{
  "num_hidden_layers": 13,
  "num_key_value_heads": 1,
  "hidden_act": "swiglu",
  "norm": "rmsnorm",
  "positions": "rope",
  "rope_fraction": 1.0,
  "qk_norm": false,
  "tie_word_embeddings": true,
  "init_std_qkv": 0.0415,
  "init_std_up": 0.0415,
  "optimizer": "soap_variant",
  "decay_shape": "linear"
}
Each number is 128 + 24 x the weight over its row's rms, rounded and kept within 0 to 255. Layers, rows and columns count from 0. Numbers have three digits each. The size before them is the row's rms in percent of the matrix's.

# layer 4 MLP up, 576x224, rms 0.159, rows 149-230, columns 112-167
099:117154096152121189116110134133127104125170129114143125139104116109120152142137142200099118125136094123139138119112114149147168146046141135183138137145120092129124110172
104:131134133106127133139122116131138080113132097144135100118151147183126139121147146135126140132115152136164118108134102128138146160140084156094157098137163128133107098131
095:092130157146140137144146144137165117156105118112183107176135123105136114114092134094155134133136131124114139126140136126095126113127146131150108067134136184125099120117
092:110103156174095131169148102127109140118089116144177119119151123170072176130152109140121123132154113135085112106143140142117111122141146137100150158126119134116128145112
105:125099172150159156151172115118111133108120098135120139113134127115114120155109139097100122099142113135142162140132085171120090104119149109128127112146151119120087166123
101:126117142138148117101145096090115141143138144143157087128144154124128099098143127105097146138132104164146173135117126149116106124147135102128099112111105151135114168133
090:132170117122163088100139121134136161154125127097139133141147104129109084102087106144134105165127132143163122105121103130095142129139134162111096096091101128123126114139
129:118153168122148147092135112142165127125104124158108149106078140120097109128108166153105187120125151150111169149118177101121126156136089076152075101140119165141114107145
111:104115087084153164145136101157115103109095132126136140139132141149157138117173123089129110078132105142125115150137128110127145112152158141126102114142164188175078105111
095:118083132108127137155123114098112161144127134134115141110121140103111121107115092090154124116158128165200105121072127115140084131134144163109150152152137143154114120161
101:147103126124097130079119114152132139117100112139118087149095137092130115128110132111131109131113105121148156108166135091146138121098143150108146129106105114123114106098
099:107157105164120168099136140143142150091134121167130130127118122143140137150182112131146143124162147145112166169059121135097113096136137124140145084115190122126111121122
093:082134146102168133157177075106095150112110141174101154085158151063175154160093104121167098111138130111114123116127130089168181101133146088143127121194147181135082140149
111:135169105119171149114143166105136165128122100098095131102102138138123125100140125097133114142102133159078121177125088117139103129161130140103135104121170112156138102096
100:143087100137143105105128102160119153118197162112098144098131102110108149134131136140122116149179131129145143115136135162124181156097124098118150121139125130065103115138
101:165118128145100125178098138119150130109132085182137130091116112120126135098087132130158129106123116124150121090135141077114091111091136084148109144133120153155137134108
086:094102077115087141114102144142102164121199096104115111129140139122080088149141136199140139134137103094121116120151112122104121144117135153176095131133150109116151128115
098:118120165142101150099100160123099108139076146135112095148118150160091136162125114113127124117178131087184140145104133116152151137143074132159123129100155119128125120094
094:114170131102143131093165162090090136119127126134174096167129136126105132108149087143100155129099128139130151127171138109094123175106186117100115119120141131181122138118
092:161127121121115106138140166125107158104148124113080134117115127101127135145141117124051136164103159122139119153141125115112136164112170077125123153098173127098124105117
107:132086114119139108142119109117152140149152162124133097093142132158107107141144091166121100105130169159121118133133130115142134166105120122124131150120137145156143156138
121:172137114164138095093136123146114122109138126136121124139126159154143132124110127093100136134134130086120153118127099122080124167122129145103124109153145139096152151104
114:115138151117122162145119101108128168144123122163106136114104096124137166113137117138090139132125112128120150163141160152134140137152115101156147109143151128122098136153
104:142117176116107107163158127080161121092101121119105108163085115139120150091142172106118155121171121144125151139162119133132122123112156147141162128082138155105111117102
108:126144138115151139105090073134151095141162133151108135118113135133140101141142112129148104123154134163139143081125129143142122179118138132155093156136164108125128167087
109:110149138159092164132152129133072113133123179127130102126106106133136116175097123094137145141139146146134122131143142117156147135126051150088116081140126130149119135172
090:110145143095144110120094109093125110123110082135156144131125149144103073128139148158162105115165124198168186131123138165112159098097131142145178136165122134105109135111
106:135137125105141109132087110075121130106198140108107097121128122105114122102142137133105118111159173123160155122156106138179138129144135145105116138094145143139133125157
101:163136080165116121155148124127112124105115157126139108073125111090115172125168163132105143097134113137116101173177162096165128083142127110146110105130156097129092140128
108:121110114104121142119141122179156139132120148151128167123110108113179107055123113145064149110135127101099144113088166162153115161132129125160140155141145134165113115120
100:112103145121096120158149143138153128088131122112146142134104143123089137100079128101166163129091095120142113133155125123122112101139138112101176166151090155108127169145
117:138157126160148137155141146106107106099121098163146077160194103133130138114145140134095140151120099121151147132114108068152151147112200133113116144116130113126145142154
099:131131111134092108137128116113157115154110166095118183146116167147129134136122137126133121185102124124117150152116144054111131146133108068162143121185136098139136164156
102:142113130143123140133133126082150146094132115137145119141138152151118096122117135128158124163131129133106169158124126128114182138142134118091093121126126145143107135098
101:136133111096115134087140114116145127113124116148131138081166135158115129132154109126112075124116137141109108115148087123151138103151119155107131123130145113113177153113
094:134123092139149112135158156143122133129151172099096115125086091155140156144120099115090120154128142155142125169117159148131126137080112127170138123165158112148079158179
101:164157126155134129091134134100119139167140110125108117112115126117132100094120124142114138154134118110104094138145092200154099168152111139150136132133129148123125118109
111:151140114098066114117097125124135133107117153076149110089148128159107168126100069110153120084103179133083156102155155125115130114148155111094136135128144162110144129123
099:118129151119106115108137141156099130100126157142156107193127096125106131090154115155111047116080136057089110160138122114143140105129114098112155155137120132122093152137
090:153128144100134139133059133101091147113106108154118132143084173148107129129128171134153132139127109114114079090110126145126118110124145167085157101137128127121113120124
101:144100172126069144123118122158130120135120147150156127125105106104101147167103119107122123127130125133091124143100148166152145113127096062149103150152134102154109148130
097:082093122144117127137130101121148118099118112130120141130170139110081133138103105088145111135134110111105124131103114138142115127130162162154128116158141130124185104154
094:113132125101141154120141142126176110053099169097175095155081119094130124128174139165140096110151108101122115098127103157095135079139143146134113102111134094101151112110
096:121079140150125101157093150154082145109120128157081166124100114122156107099150127162125119179106101084142101123096131119140144132124129116129100099153138080136156109149
103:130138155138153113174139137173119120144096103146143128095139107128125111134104137115129132139110157142100095118127147130139146109095121146142167113083119112143122105099
101:104118143153175081145131157146169120122138169117180116120090153137150156140086161119144173135128106170111167115116088158098106130148137151145160091149153096150147138148
108:108128104151159122135130133138112049135137099110147159174103168142122117137154123153134149118114167160121104123149125108106112106149119155115155138153147152161110176138
097:159138170152152142099106130130136125097122100127113142121118125163133181124145129142137128091138071126128139114122172116173126168093147134100147141124087114164147096160
096:178131140107094153150115075124109109151144109145150168109069140149108126136105115077145123103193108120159126134136109097130106131145156129106147105137151124144131143143
092:136117090170143152116064126106121191171144123166148107129154135155079131107166134110151119131067162146109128091117143141196188130139077114124135126112145108129142100147
099:109127134107108100104133142120141133125127110150101109122061164115110110120139106147130138155134115075155171108089072145090090132150141064106137120168133096136145122147
102:096144117142152166103161117145148101102101088172129106120121127132158127107131115125131113131130158103131129115133169097181150102103115143184064165137105160099120075112
097:091160140121137132167117152186181151122094111167147098102119146110140076148090112082106180142167137181130123121123158112148136122119119165123106153137110145142143110115
101:129106109143116166115146085078143141154148149167133150137123106136081111104112112168130100110098125095131125136088166138100152112141120134140146093139150119148170114144
092:108117152109155137094115101101135099116144096171108162175140085166111133159139155126089090130132128080132113157118150114155140115142117168132140119129119118131106130116
101:076144094081065146142156112162103102106104115118129151105089152111109116139120150121116123131148153122124098100151120119085177116135116117117149117112108134147130170093
089:120121120109122120112139154146104118113126128138103114126142118137086108142158156086101160118135138083116112139158173124097120114125157150140153113156103167151160110093
089:156140127158149112111125097122118081108076137141095115156180152181149154099108156155166102112072125127140134136093193146086124069113090159124117111141140165142120107126
105:158126153129061146094129090096099107154113055136138138127100155104120146113124127096113152153142158176174105134120134152137116126111160119149145129150113157124126102095
108:146128130110103103139153099139161132136129167124092103158124151143135073112105140110130133121159160167142113127134099131146147049123126108109116190120119185116178128134
092:161156132125158136171126119106149079117125154161153137115095145120148063106159097141145123138146116118073134145134154165128130133072146180127156110106109134148131110127
099:112108129151157125063151141121156115167176102152134110138138122117129101140145137089103204118122149155160170120159114106111139155130122152154131090152151106166136100109
091:102143124132131102135118167137092163080163139114097162119094158120125146141096100120124067124113128149120094139140071133144146147121139144121135118142113127124119097118
098:113153148158128083135149141103109137105124109129123118099141126129119131094095133136088117188129113105061179139133122110132101122124085078131170139104108134116133148132
103:137139095107135117120115094115105090133133109119076121102138140142168108132125122122121118100122108112107095156162133170142093124145078134122133107165087154166128145112
102:131139126150145132134148103120179150136122168131143117122099142160129121149156050155124113134130127126141151134119158102114129160113116123145144137134115166097137114131
097:103090151123108170144143135111142138134090124107128088126147082126114128112193155104141116148156108084146127144138124146136149135148083187095089126096149129120167143135
092:122095108153165112101125099153154106103137176130136150139113153127136187157176102105151120138113163152134146111141166136137114113144104141102101133135114166126127116109
098:105125117073144094133138110100159106138123124093149141107085129159092093097125125155129110119138118132108133152147102096161154181175144113133149135118120128160128142112
093:182133119123147127112144114127120119120120134076167086132121116140112127181137175105145147136126127125070137089133126117135171128103096124164112107147112137112062102120
109:138168118111131186107088150155134121155130115132169122136105098132119104108133153140136131156136188156149109114132091133159129107160083147133167105130142133116132125089
093:170179191159162169123096080140172096117108098135107158123111100127137119093113185126087135102106150147141128131068114115136171148109159142160122150160145121120131116164
100:097109155194113141133141138193115111133138132089215158137103106091146105127104121109113152109066111070149176148101101115116148093116109122121138119169107104145140151115
103:103124134104122104121140110116120113139166117151154154156136144136123123128092124138127135105102117149105138174131151102129133110144095114102165118112135101054140105143
106:128107135171080101100129051147113134134141147170182107139127139142156109101141155110124094122077096140144118109214153138127173162124129114151148148100132116115125154108
097:106156144110124113103129085089132115113129089180142148114095134112185076108142085109137120100134094126138151156113126107147136140125131142107135120061141138118117190115
093:140107146125135138126114131132139088155138097128094069117129116098114164110129133125151109109123102102133141108125124159122109125121132160143143136121132160108095172148
100:107124082123137131122147147127122129132142104132159168098128098099156184156154114149161156108141125149131136144145125100127064128094125162148113114120104092097170139129
100:129127151182099134150112133151118108106136149155118122091094135175116130123111117138116142154122172160150115122131152147114131133134146139093154094138127169151106107186
096:134131088133129128116124168152110135098142168133130080068114128145118115107128077134110142158159187085143117100088114123085137159122132082114127130118100130142139077160
101:119118120115170181119166139183103114118126122137121110112180147153092119117129123145141119133104100101132177137139143086148143100117140112100132109125146122132122080104
094:153123097109171151085134126118114138106147145155128137133134139140117144120136135091124174156145134157120143151142115125120142127134163140136177125127138116122099097096
# layer 4 MLP down (transposed), 576x224, rms 0.153, rows 149-229, columns 112-167
093:118139093149157100102113114134107113145096141153123156165137121134110127099152152162148183159132101104115119097145103118166125124154132091139144122105119144118127119148
104:122143172126150103118119097115115151134135123111111134130157153131181135150133124126149110079081086147137164112174115101124065191142136134130116163161150142106134138135
080:159121131139131136138159123142117107135149102078141112109129154114082106147112142126175085111143149137141146121138136112108139112132120139163125153131112131146144160079
100:088139124156132128111133127090109145143136133120123120152155173158200139078110124117120143131105163123135132123108146123137122096138085108151144145143119123100162141116
105:131138136139154193106146110153135118129137145142123126098133150117164193156139100125108122127145137109143112140113150138119131095102161135112084137133151148140127117115
106:129124124140168135089118126173162139147153112093134143143139131142122138128139112114103138116096138120132160089098122149109106088121109108105123094137133138144152108156
096:090135123120116149114152111130141147141122130125135150178114145118108167109092163136116109141117085128112098128124105126138092141115158124101117167164151122124144124095
110:114091123114098129126099071115146140117086101057132160118134114119122113137153088157092134186138102165114131131158121101116117131189150091143160185115160110114076132068
107:144124110120111105108106088145142153121115134163137104153124150152103092159129136133118184147112171150137107141132124128126139118139171150171150156093142108134101112150
103:116121130115145175141114137161161102121137129116135134088070150125113079122150130138107124084153158135142087116127165124074143121127146158090119130083155150130107130112
104:165162125145099158112137080134143128149181072110130127102083101141105106165115084140153117113102123108113172168144190134145105127074126130145142084146143092136133076136
100:113145151130094147094111136096153129074135120136144139090143125135155086120138139139136124093157205132115142147079136145118118121142204097151128107133137128158139096141
101:132146145106100115119116114110115129167082106125138163132172062092153179149119096156104086086121129114114122149145114106136131138130129131147108103088132146126083133107
111:171096110114142131151123146142165166114102132170140120089124130113137120124131089117154139108140125113161106166131118137147088091118157109139128113155137171102115115120
092:087109144135125113147108104137133142121106141165169129154161069087096111096135127127146153179143121109159147104143106139146128172129094096155120089122129148130117132125
098:112108076147130168136124146123119114105115098128146094128148150106111103098150103159147148175134120136109152146086156134162142151134135134119146113113136141109150144101
089:110169154111100142155112169102116108068160117160123116153124148099104115111112125140142118109116141091137151101102123154096118110149128118134120182146136113114132151144
090:120119091123109167108170133116168089125151082113097142141098122155111156082127133114112123131152128137131145101108131131151133113091115109116113151106077099161138170090
098:118109153109113098152129079142117120096091108130105080154109091140113134118119123125187107141105137165115152118084146164103105135135110155073096110131088160159171159132
098:131115146119093137169160119153129056139118160166132133132126094168126185195115150078104143144144126105086138123146141115138152121091083094127121170137108144151076163112
101:128120163107104123117118128129101145138132142208147149110177162115149112125145140121159126154171134145127136162132107162118106098105149135067128091105127096182130130127
109:084150168124176158143164118122126104112123133190152134103137199117113121147175148133144153121134135122141083114126151121112143112099147136102072135127142108113129139142
112:071175118123125148145179084110113130112106132134140111102078130087162116144135113127156131131148138103119108101100133149120140118126134095074174129133185151141070128146
098:069139109156104124165125158110093176150113123086151158153103158148119119122095137152118100139109144108117112158122102145119165146122094123106115085134112141129133105100
110:134125145107135112134096119162159105067171113113150126138102061158111135167134100125097171121144111104118130124153148115063155097111143103115107149137161119139128117110
106:118121102152114115111109092155095126140119104149163097091174106123155162157118121121148111107101109174161173170159164133080095129147147127113126123126118106174102130101
092:128148110145132092139139119109121114092153145149161130137171125130160115170141116131132137146092142134120131117132080140103139129113130091125151120130163139167082107101
102:116113147124156141117135126163113108128113059139151114097121083099119160096115137150107118145113121072105127116101136109111107162122117135084133153130151143128119129100
106:151104155115169128119169162173093115124132123085138082191083120131129112119102166125124091121163101126103123125131139122120121150114112122133108131124131113129104101152
106:158101123105141144127101096179128125097114105127107137110112094129120127106085077100082110088110065116126121162094207181145105101107150095147125111139090154118113124102
106:154132166074142120161095141120129148090111124085126115136166102150099178100121115146154120152178113110094126151124097138090124127110144132153138076175140153116153127156
114:131136121142127154105129088134108131113117115249105102145151138126099101126109111145121131131120143104150103130132133136093136116159135150138103139154149112133128111121
108:196138130096136130126093145149115116107099089100109101133095117162161143135132162060151137150124142147159109123139121108189135114151107120139123154148127161129139138104
103:161096136127090129106170133166111138105136086137100095133159146141125174131134139109111094132165139144124126166128116104154195135126115136154110119131080163061170117172
105:078092082139131135104118096096126092148136157098128123170091132152104086116108134126126109074145181101106120097136084136128097130114120114122155094137129108139163150104
076:096149124119128136114166102122090137146080119232123106159153124117154117138117148127099130128148126102099122087137102111168133106154136105124113150132160120131113124125
099:106118117114159145121103157151126077129113098128091124161155113116116156156131113178146135109083128093113148132144175113161115143158154115130126179163108119118094110127
076:086131143125149129133139113130128136104166105000139135140097156116136115128142135098114136100131137127123143101109136136107146103119155152117127120122123140116128096125
100:120118103149086146129153129084123087122096163103116121121134111115091148128117125196128092124112115152119144121150138127128108069111137145123178121134101116155141116165
087:167106147142135127132112109115120077157124110062157123140134134120123158154119108136145122153152126123072135090113139133137134122152129117073175102113105153157143199141
099:156193154107147162095088150102146156163090077140172111144109165126121103149184137130114149153164137112112147085090114124161175169105127127149117136116114170096101096144
102:116111115107122138135138125117141122097111143189107101090109166164134151193140118151121147134150130167110111150142092149135099121151118105124113178158140118139093127078
097:114130134101138132135160161113108091143086072186138079138104081119089135154132116117138129159121101121115151147099108105171100131156146153092154089107115112108129103155
100:078149114099095146121130127114114083093098125152109117092137143121171141129131144139160120137154143149105152110123112128147166151103117104148136147163105102093100144130
107:129171183089132083156142103172118116148148115152144143154139108141126173092133141114130138159135132142095120092143120114140137136120100146153124126161084088135157116120
100:149184121150125137094137109136081120085096072098113142094109095117133148159129064171148105113159168112120155102125119160103094158133098143096124150136125090172142078085
102:134112136140124123130088144149189131132131090170069124103106172123128140145133154141074119131151105072129153157131092155122129151142106146122151124131121156098148141131
100:082104083129152111115129145153085125119120112092117147112132098116115125129119109149143102081103120121124097129102114177121110154065146164154112102146118133143093184112
105:177102117110129161151131109123170095125138115104152084117089123130100108114087143142131139113137165136118090158093133201124093159128126126128094131150154131131090118134
094:132114161119130118110102129082140130118105135131150170115107150123139148154131114153168136096177122120137143159128134155132082145170092086109117066155129158156116101109
103:148104104134116101083167117171154160087099138118127134154105123166113140094138140106097134171113142133177109097095120093124129131135136093119104111125114109126153156142
098:140125164151127142103142122102130135139130139115133147132093153128148112137143113139143121124096084145095145139130144136127178108099140138143109143175172122106121122109
095:168118154129123132162136129101148140125138129155106131097103092135108100126110149131074151121141173104145121141125155135149172166113144130127122152085170151106116095146
095:126107143143155159124154143147151120179127129109167109114141146128123119082139142127080107148161110140100139100107132142144085122128105138078117141131083105135106155161
093:150164141139171157122114117103165139136136117120128103138144170119093167158093161109164142121106140116151107099132111072087150137178170112152122133124050123148089142155
104:142143130127107134115158118108135124131089155096143096144137139168093131144121108122060077149093145153198185088101119110130139150120101137104103073127103117127117120138
093:112079108123077132154109136124132146138136115064154107148109127126137105119119152131126114121130137134072143143115143107143116122024125156091113132110145143147146113142
097:159157141143140099126161109087148121134132118132131177102191135107136082132110114136135141092158153119131153139106106170142118150128105104123139100136125091117100135115
101:104101106102089119141155152112104089180174084102166112132081165118126080109131122132108118145153111148096105169142122123125120132087108110122162134118109144139088116124
099:111154113120160145162107129124147126173146122110134157088154144138116153115147123163147161112146155164145127082148167110132118132092140112125132114144112129161151165106
091:121109130108169136144109110119122145136147157108148089124098136129170138135125130117114119160166128112125104113161103110136155169145123101114099124139173143126135133146
101:170171124125120142122178159155139154162141133176117089149131185108138123128138117119105111148131122144135101144110139114103122137128162094109152152112129078130142136126
093:119104128075127131124123109135162115166112101132124139191111117136117137121118149117127109130138092132124150115171092132079128157141111135160105129131113121159147156123
100:097115113120119115086146139137140097097145121124140097114141130136085162116115144160087120147125126150105128135093079124112157125086127061125138125092115121192107184140
105:117118161141148107132135132077110165138099124196121095173136129134122160174125117118106121145118130096117093123157124179107142145110141149143147137122126121187117116113
100:134111097165164152109098129122151147095116117122114109152142092137119135099120106168139099154089112101129171105124130120116121184111089123127131135142134118139153141167
103:112067117099108134095112161116143121135153156111110152188121147092118167141159122114121162092143111136140155111105134111117154124102068146114132116168156119138113159129
074:120143128108149181106151136135104156180138130203135133136126140147175101069146145124067095095123114165137076074128118122124151114121138149119142124126102169117131148103
099:156109132164122138118160130141145123129169143158136141145164123123108085115101096141102109122127116142116103163137138115116126174149143129133144140156147155136127111101
100:131144092127125119106153118099122113113090117093129118127147135149131117181118125110123069145144135167145151115110137150080095117170105107089119122106113112086128115151
110:143104146124089144184152164165087125110201139140157144109142116125110112105133139144157124163154125165134095092130145111111120117167114146114122152118140104109122107127
094:146081155154122095140137119137125129127128085072191109177157117147119096148057159096138160106147116121118168114087130118126140122122111123151125109147140109167136135109
095:133195141137145122134099138132105110102151122166126066107170128161137154125140118113124166133125158131107156122114143168170132115104141140120159126094152161090149140178
105:118138111146165126124108101127149123229102128088120155143123112135090109094088127105112133124076121113123108131103096140177087122099136094143108105162104103132122135125
108:090147112152158090087148101113115119164108155127145149106139136132084142130155132148144100114129117104163099141121134136118112137147124085140160115110114124116111130102
099:089136127132138135150099091063130099115152099134035136121152169108150164131149085143096141126177098140122136126136149104121095132189133086165112177100109099119156116135
097:072162129108154124100118120115155146097096115108131149109132166106126105120101131120137139105144148143103138105128113121097081093135135097108087144115155117106146138116
103:141134136166149165092135081115069132141152147151141133123162124117147138145111158075118123137064132126111138112161123088116152108092127116153114141129110061150140139091
100:088152106126095107138138159132137087134076161154092156105128133125109126137117139129145148140143137108148127107077127112144152175128140182135139099113128141119153115124
099:095118109126118111091159125118132106129141093122116105106113117107148133134115096113131148147151141154137145129059129140119104170067178143127140118109131123142111124096
111:096121116122106096112177129110107152160127140147154113123153136165130119126164119139129143138065110150138144154116133111125122140115155101120153093155131126106113121089
# layer 4 MLP gate, 576x224, rms 0.158, rows 150-230, columns 112-167
105:115098129132118140101122103094095088128137129143151108138096123137119165107164142115135135140066134125118115104131139098111106109095088132130142097120152110108106095166
090:145109128100116118102149140110089154094135143153113138115138160153120126149102167153126130099146097121129100132124130138185145165140097173117140160136145123169139160134
100:145131143140134111138121156118134117106158119121098141162140172161126126129139077108079106126149174074130146104121120123133143148148147165110154122133148095117103141144
097:123107126103133087163090177129166114171110145106172129170088130128138141134150119107111128135107130122103126077116115123186141120151113141120140132146128155144144136154
093:113149146119093116128108133106133103105111115147063160175120131152128112166115145145154148144133131094114129117143116112096128144125144114110142110138154131149140135171
086:121136119130129134124094114129155112144085077167109142094092112159132148137168131108103145134124120133133086133130133149143104142095138120139144181112150134054096113143
125:143163107132179103065137131167164127156110101148124127157104158125166087130085125131116101134134121131140100124138158106143143173107097122076100129128153091155114132123
123:160111129116108126114104137127160119114157111102137145110139072152111087127130120111141127116109152139136154114136129194128081116145133148143140131115105131102114149128
097:132144116124097128147124133115161091093164076117121125165131162143128107115169152117114090114176117107154106133131122136132168166130153128099152130131104118113116130191
099:108118127099098121126171140140113176127098084125128133120153096132151143106128108148112165145080124161141150177133162073140102096126163117104112125159123112169105149117
095:118202144121156101187098152089137106120145113210125138099156148128130117129111143147140145155142130121168130111116095113114148135142167092098135111083122140125121070117
094:140114129142161119115082153119098112131130167147122117132150161150139116135143129110136150133108107165139127128143133168168135084126159134135094159152108161109115121158
111:122120087136117111116169132165130090129129114123161107177078137121107096097120169140112112127122116139172121106160132134072142127137119157154147130187102113105133168162
091:150152129099111147102152149123114152114147137119139155102131120131083107145132124116145140097127127168172134137140095103141135131144083183143112146119113088092135162170
094:160137092083113160134146119109129138174119157123119115150156112164104136104098124145146111090103131132103139129148139084138127146160123112129105139119150128143135133130
090:123080127150140120170122092107148118135142160129133115109150107126135124126142117137110153156143128108105143171143130115125138138097138116136093162134059176167113160138
088:110143121115150088092161106137144137090155140081127141099154115084133123136076116116137126133125152130105090173146111148115109141149178121140132118133119109145117111148
094:150118126147092103142143154118128169100136091095185139119122140119105124126124130136099169161132179114131145108106138114159127143097165085142086139095173133129111104118
087:151122091142154125102107092125139111106113170145186157147145132105105094122116132115137132147102153117140136108156131136064100144164151118111121141158075115136105123128
105:111161107127106101134146181137121117095117139093190128126107086092095129159168129146193152138100115108104127126112104132106095127157121113124103139124145142117132151119
122:138173149111114190152104134117118103108135124159126135120112117119180121114115122174152104117140125151156070112135147147176131125124154104186167123096129114138098145131
114:115126118132086093129148116176137133148076132127109168124113153112111085096123141096149146122107161118197109146122132112102118153149142126137140108151144140145096093183
103:132127169148102131117134128164133131136146126127129107143119141142158147136135118144127110140138143123134131164134151098176129129130136108158124087139126108140154111104
112:119126119134124095151135138105183131118100068113159118146139164152125145151110174103143102109096158128134134118110128158125132138147114106112157116106126117152145128119
105:109108153124108083138128144129126092135098130111097141137093101142144168114161143122149138167150106148113131162126151150111095143125096119145118119142140118077127115164
087:126139109135087116144133121120153141118120130150168134128159169134135097186108145129148099111120104154126100095116099126133160102101086127147164092110147106111146161150
106:139140137098136175133132141165137137132173156093093101123170100133128143113165151144141085122128130149146123098119147105050160115147134103094116095155132136127102101096
102:133156124091143151159153168119115143137086116115108113124106133115115081153137119154118150113159129163110138106154116133123139119114120135131154134091092125106119101132
101:106150107112140114157128120124131105084112114169140100149153116085121110130109132093175139091157153134117152166226139153133094129169126157123089121131155138103096088097
103:108114163099090147168115122142114168110117137095129134163131185160093152092089117104160155147116138122138155130157126113097117139130115143134180147129089131101103107095
120:100114108130127121147076105133078168140127123102106099153138164159087098156131141108149105137152124127143109139143125128144135114104132158115110110152175143131088146132
109:091164160118126132120148128110121130110117119135133110109112080113106122085128149131166121094131112095127107101141163167140115097163142163113133116126126130111142143187
094:105090119113091105108107078120120102108142103126115170091157132161135104137148118123196115145141177146142103120124129112133169110159186084129102134129159167094137130123
097:151104114151150115183079131121114149122123140155131141108142135115151108116079112143161144168099104106144111134146134120152152122180165147085118188150111129112133145072
085:148135111152133136169149128088117118183162104107115142139072105129160130154128069117094140158124130145129142176111154124147100127096129096108135147143151077151105143125
100:145113153145157066136083155095152114141135099115092138126127120146109122113159175128123103150127146105132132145180117150139115113145139132151172041126167142115115147107
110:167133101105110134113114119112122109112092133054128098099128125186097164143081105098147124109113168091112154124171128125131143107158164109116107132147129164115135129120
101:141134090100147100135070154117150136128154106155142149124090149147152075126155122129178133103139127118075135126089141135097100135150119144127084155166124134080134115091
089:123143116131064130141164122096120099096110106070152124168118139178100135154130109118143126142131158161129069116111105142122143119128142147098120162156165121094103119139
105:155096181119125166111131125122150128163111133135156144149131094149106162137136126111082147129125117092124145122141091114167134129099127102102128102089167122113112128146
108:132136161131141142135127126096119099158121109134099106087127147116113141129121101121116129120143140161106137105148121157172075126105167117148154165169139110093106105113
096:144109146106160127126121161120110117173135102124098130104127110128167145101134110122154147131089158137114137135144153168155151143171113111144156117153170173147119161103
096:130117134098103110130119094104152107111088129126134136141123140136164102135132148108117127153125153153116127122146186139139134109154140099130137146138098111158158146117
101:096114139113120127090128128121139119114164135089125114166112102118150103127138186110145123114151110110131137125130117122118143125143131085134096115181170140144101133153
106:152094160138125076143149123118132137137100124125138135089117137149137150129146127118147115123154107130111064104134140115075095134153140135142152096162156094079108145109
109:107124152101139093133163120129107126121138134108096109064141130159127098128172115118137152175125125160116103140101151141185144155112149139097078134089150128119098116126
098:148163155152095134121186109172130145092104099144118082120094116127156101111161143148155137151157102116154104137101154120137157153116122134107094159126107110174104111143
099:153129163106103139211130094105118107101142158106132130099108140149103096109120128124155125133174133113142103125132146183150072136083148125127181098163147119133142140152
094:143108150136141115145116150147108115134079147087118121118085114153101098128094162143142113120119148123129130156097136151136152101136060102099123141145118151101117151099
100:150122076127140134119177115055151177111085179164127141121107148127163163120109146168128138140112138121126093116148161109116153122155135151080114099120107148100126102106
096:101116112165110159125163117069150147157109140120143121150147133124107099160117103114106151133109121155081167126134124129140154158109131177120133153117165102149124112139
100:115160125154150092134094152101105123127144134124157107112133117172129090126074089119135146071160123149156145156182133127130117125098129120074103094133182137101115102185
093:129108150157085120107105127167104143155146152123093129129178166104103127135105129100132114142119153129147142077161166155139121198085112117137119137141131149160141100137
088:135165123123121104132124114145136128107098100108131123129147138148104150124077131099212134158118137129207115094128070110125101149159169093116080109083152087122117136142
107:191142111141170128172160115094088122094127123113157103138159076130149095125106160138131111134125155129100128115131130109104093156137113199130114109162123171152111131067
099:151115147132102056139144118133122142140101114141143130129115135180156149119131147134106105123144111103162153092150121147160126138147147124158126110104148142086107104134
092:120141072132121154087105089157107117141098122122130128126143126163140090135161122104135197124120157097098134130119122107115135125165130136124148124113142123110121100125
103:189139182132125168098110132099094125131137086129125139130140154103125093146138167117140120138121116109123106114101151131148122097141152169165156119145114139116120139142
105:119106110068136139143127123142123175146090076111121138148162152147112108118133155131156150106127166138111139110112119099150105097156150157173132114126159095155123134112
094:153113105131168157158088141160116115163071169120087149161126121147125104144140125128149096114124080142122177138153163171136140134138120123139150108161110099175135117091
100:124121160123118103107106109106130126124136135147130139155099149138139086136169082152093106127134138131090102150124164120117114126173128089140113138136150132110158151149
091:100124105111083123121120114138105147101115132109124118128110077115158135108144118127165137116143111171169099162072155150128138158090159156146121181140126155103102127132
096:088105114059143132144133096084111148134119127142140106165104113125095114141154143161107130099148130113123144083150132099134130121138111091069120130140123131109104149123
106:165115127149131168129134152111090135119127127162126129117123107143132157145126103148132127081168093097124118106158164138077183107151146143120115153145130122122146076126
098:143143153138104162130141131143119147118131182138128124125175119152120146105164132147109110136143159089122116116162157095159111161121138114159106139158155159126105154128
096:127073119163140150087102154098166127137127157074122111133073109144127103087142163160138120156160126084121138146105137123138162117157155160137130171138135124152143142104
083:122104133159169140130114119136157144096127129104120145131096126116148164139158090117144130104133148150163128119148158136117128143109116152112129139124141161091114137154
100:143125116093142112137113141121108097106140080149149134120137135129149095082072135124114173105152114110138136157119106125145116103116104143110129127120121134165119139135
098:166109142136120133113108151135137144121142145074115149159116071120129104123141176101143146124178104119104138110143102120120157106093114108182133118157093126076084094094
117:120093091134138143163129140137138107153123146116133123103123122121143091098142147104138090124128183138147111078128157169143145092109144154162154108100161125105105150089
095:081148131154144139131116130074156111140118096118141109160150117095097157145169121135128160155134116126126132125141120138123153163116122114115130118152153096165115132107
094:134154160079102162147089147152124129128101149094124137076116156140106119110121153165131148115149129128161137145144116131099125080119150132141103107169115121127159155100
104:139151162141121140155133090112144155145097138143127124164151150113147140098159143120143209145149089125151101100156119096137093134127167201136107147157118166139161120146
108:154106140101179082176108140114150160161127087135111104131097111159173114130118153109116153125165145110126149166114150147156134106099104152127112123097089148155131092141
092:116116091105145067111062145108181138153126115135144172146113155160146174100150137058146096121110144159157103103156112159151185149136153142106164086134152134120113132135
098:144087128169158118124116111135161097143161115112157103145123109099098134151140124146152089091123149104172143123108156113161168157142164122153099150106154161135104149099
108:158142070084133122135116171109095133118162152125100133126134140140146118133188108132131117149121120127129130130145099162108153134116142096116119126097144110103185097112
097:114141136111196096132153104148134176133132100121121099095127098101103117140174129149140142129135131104111115148115132129107114091153126130156135106134118097107134149093
101:135114087123131088134141058110145131057162128141148122116187120162133165149111143126146115120160110123136117085118135107139102135111136136094117135159149093161104108119
111:112135137141119120176166153090146133126101138125092147106139097127103146133104154115135166146136091131156109114133134137132151123115128132131122104156100123139105148108
098:130096149149120121165117141171129144157164155099110161115154110076148118122108178141123133126101123111104167141139143144138159165135129108143122106140119148131145092117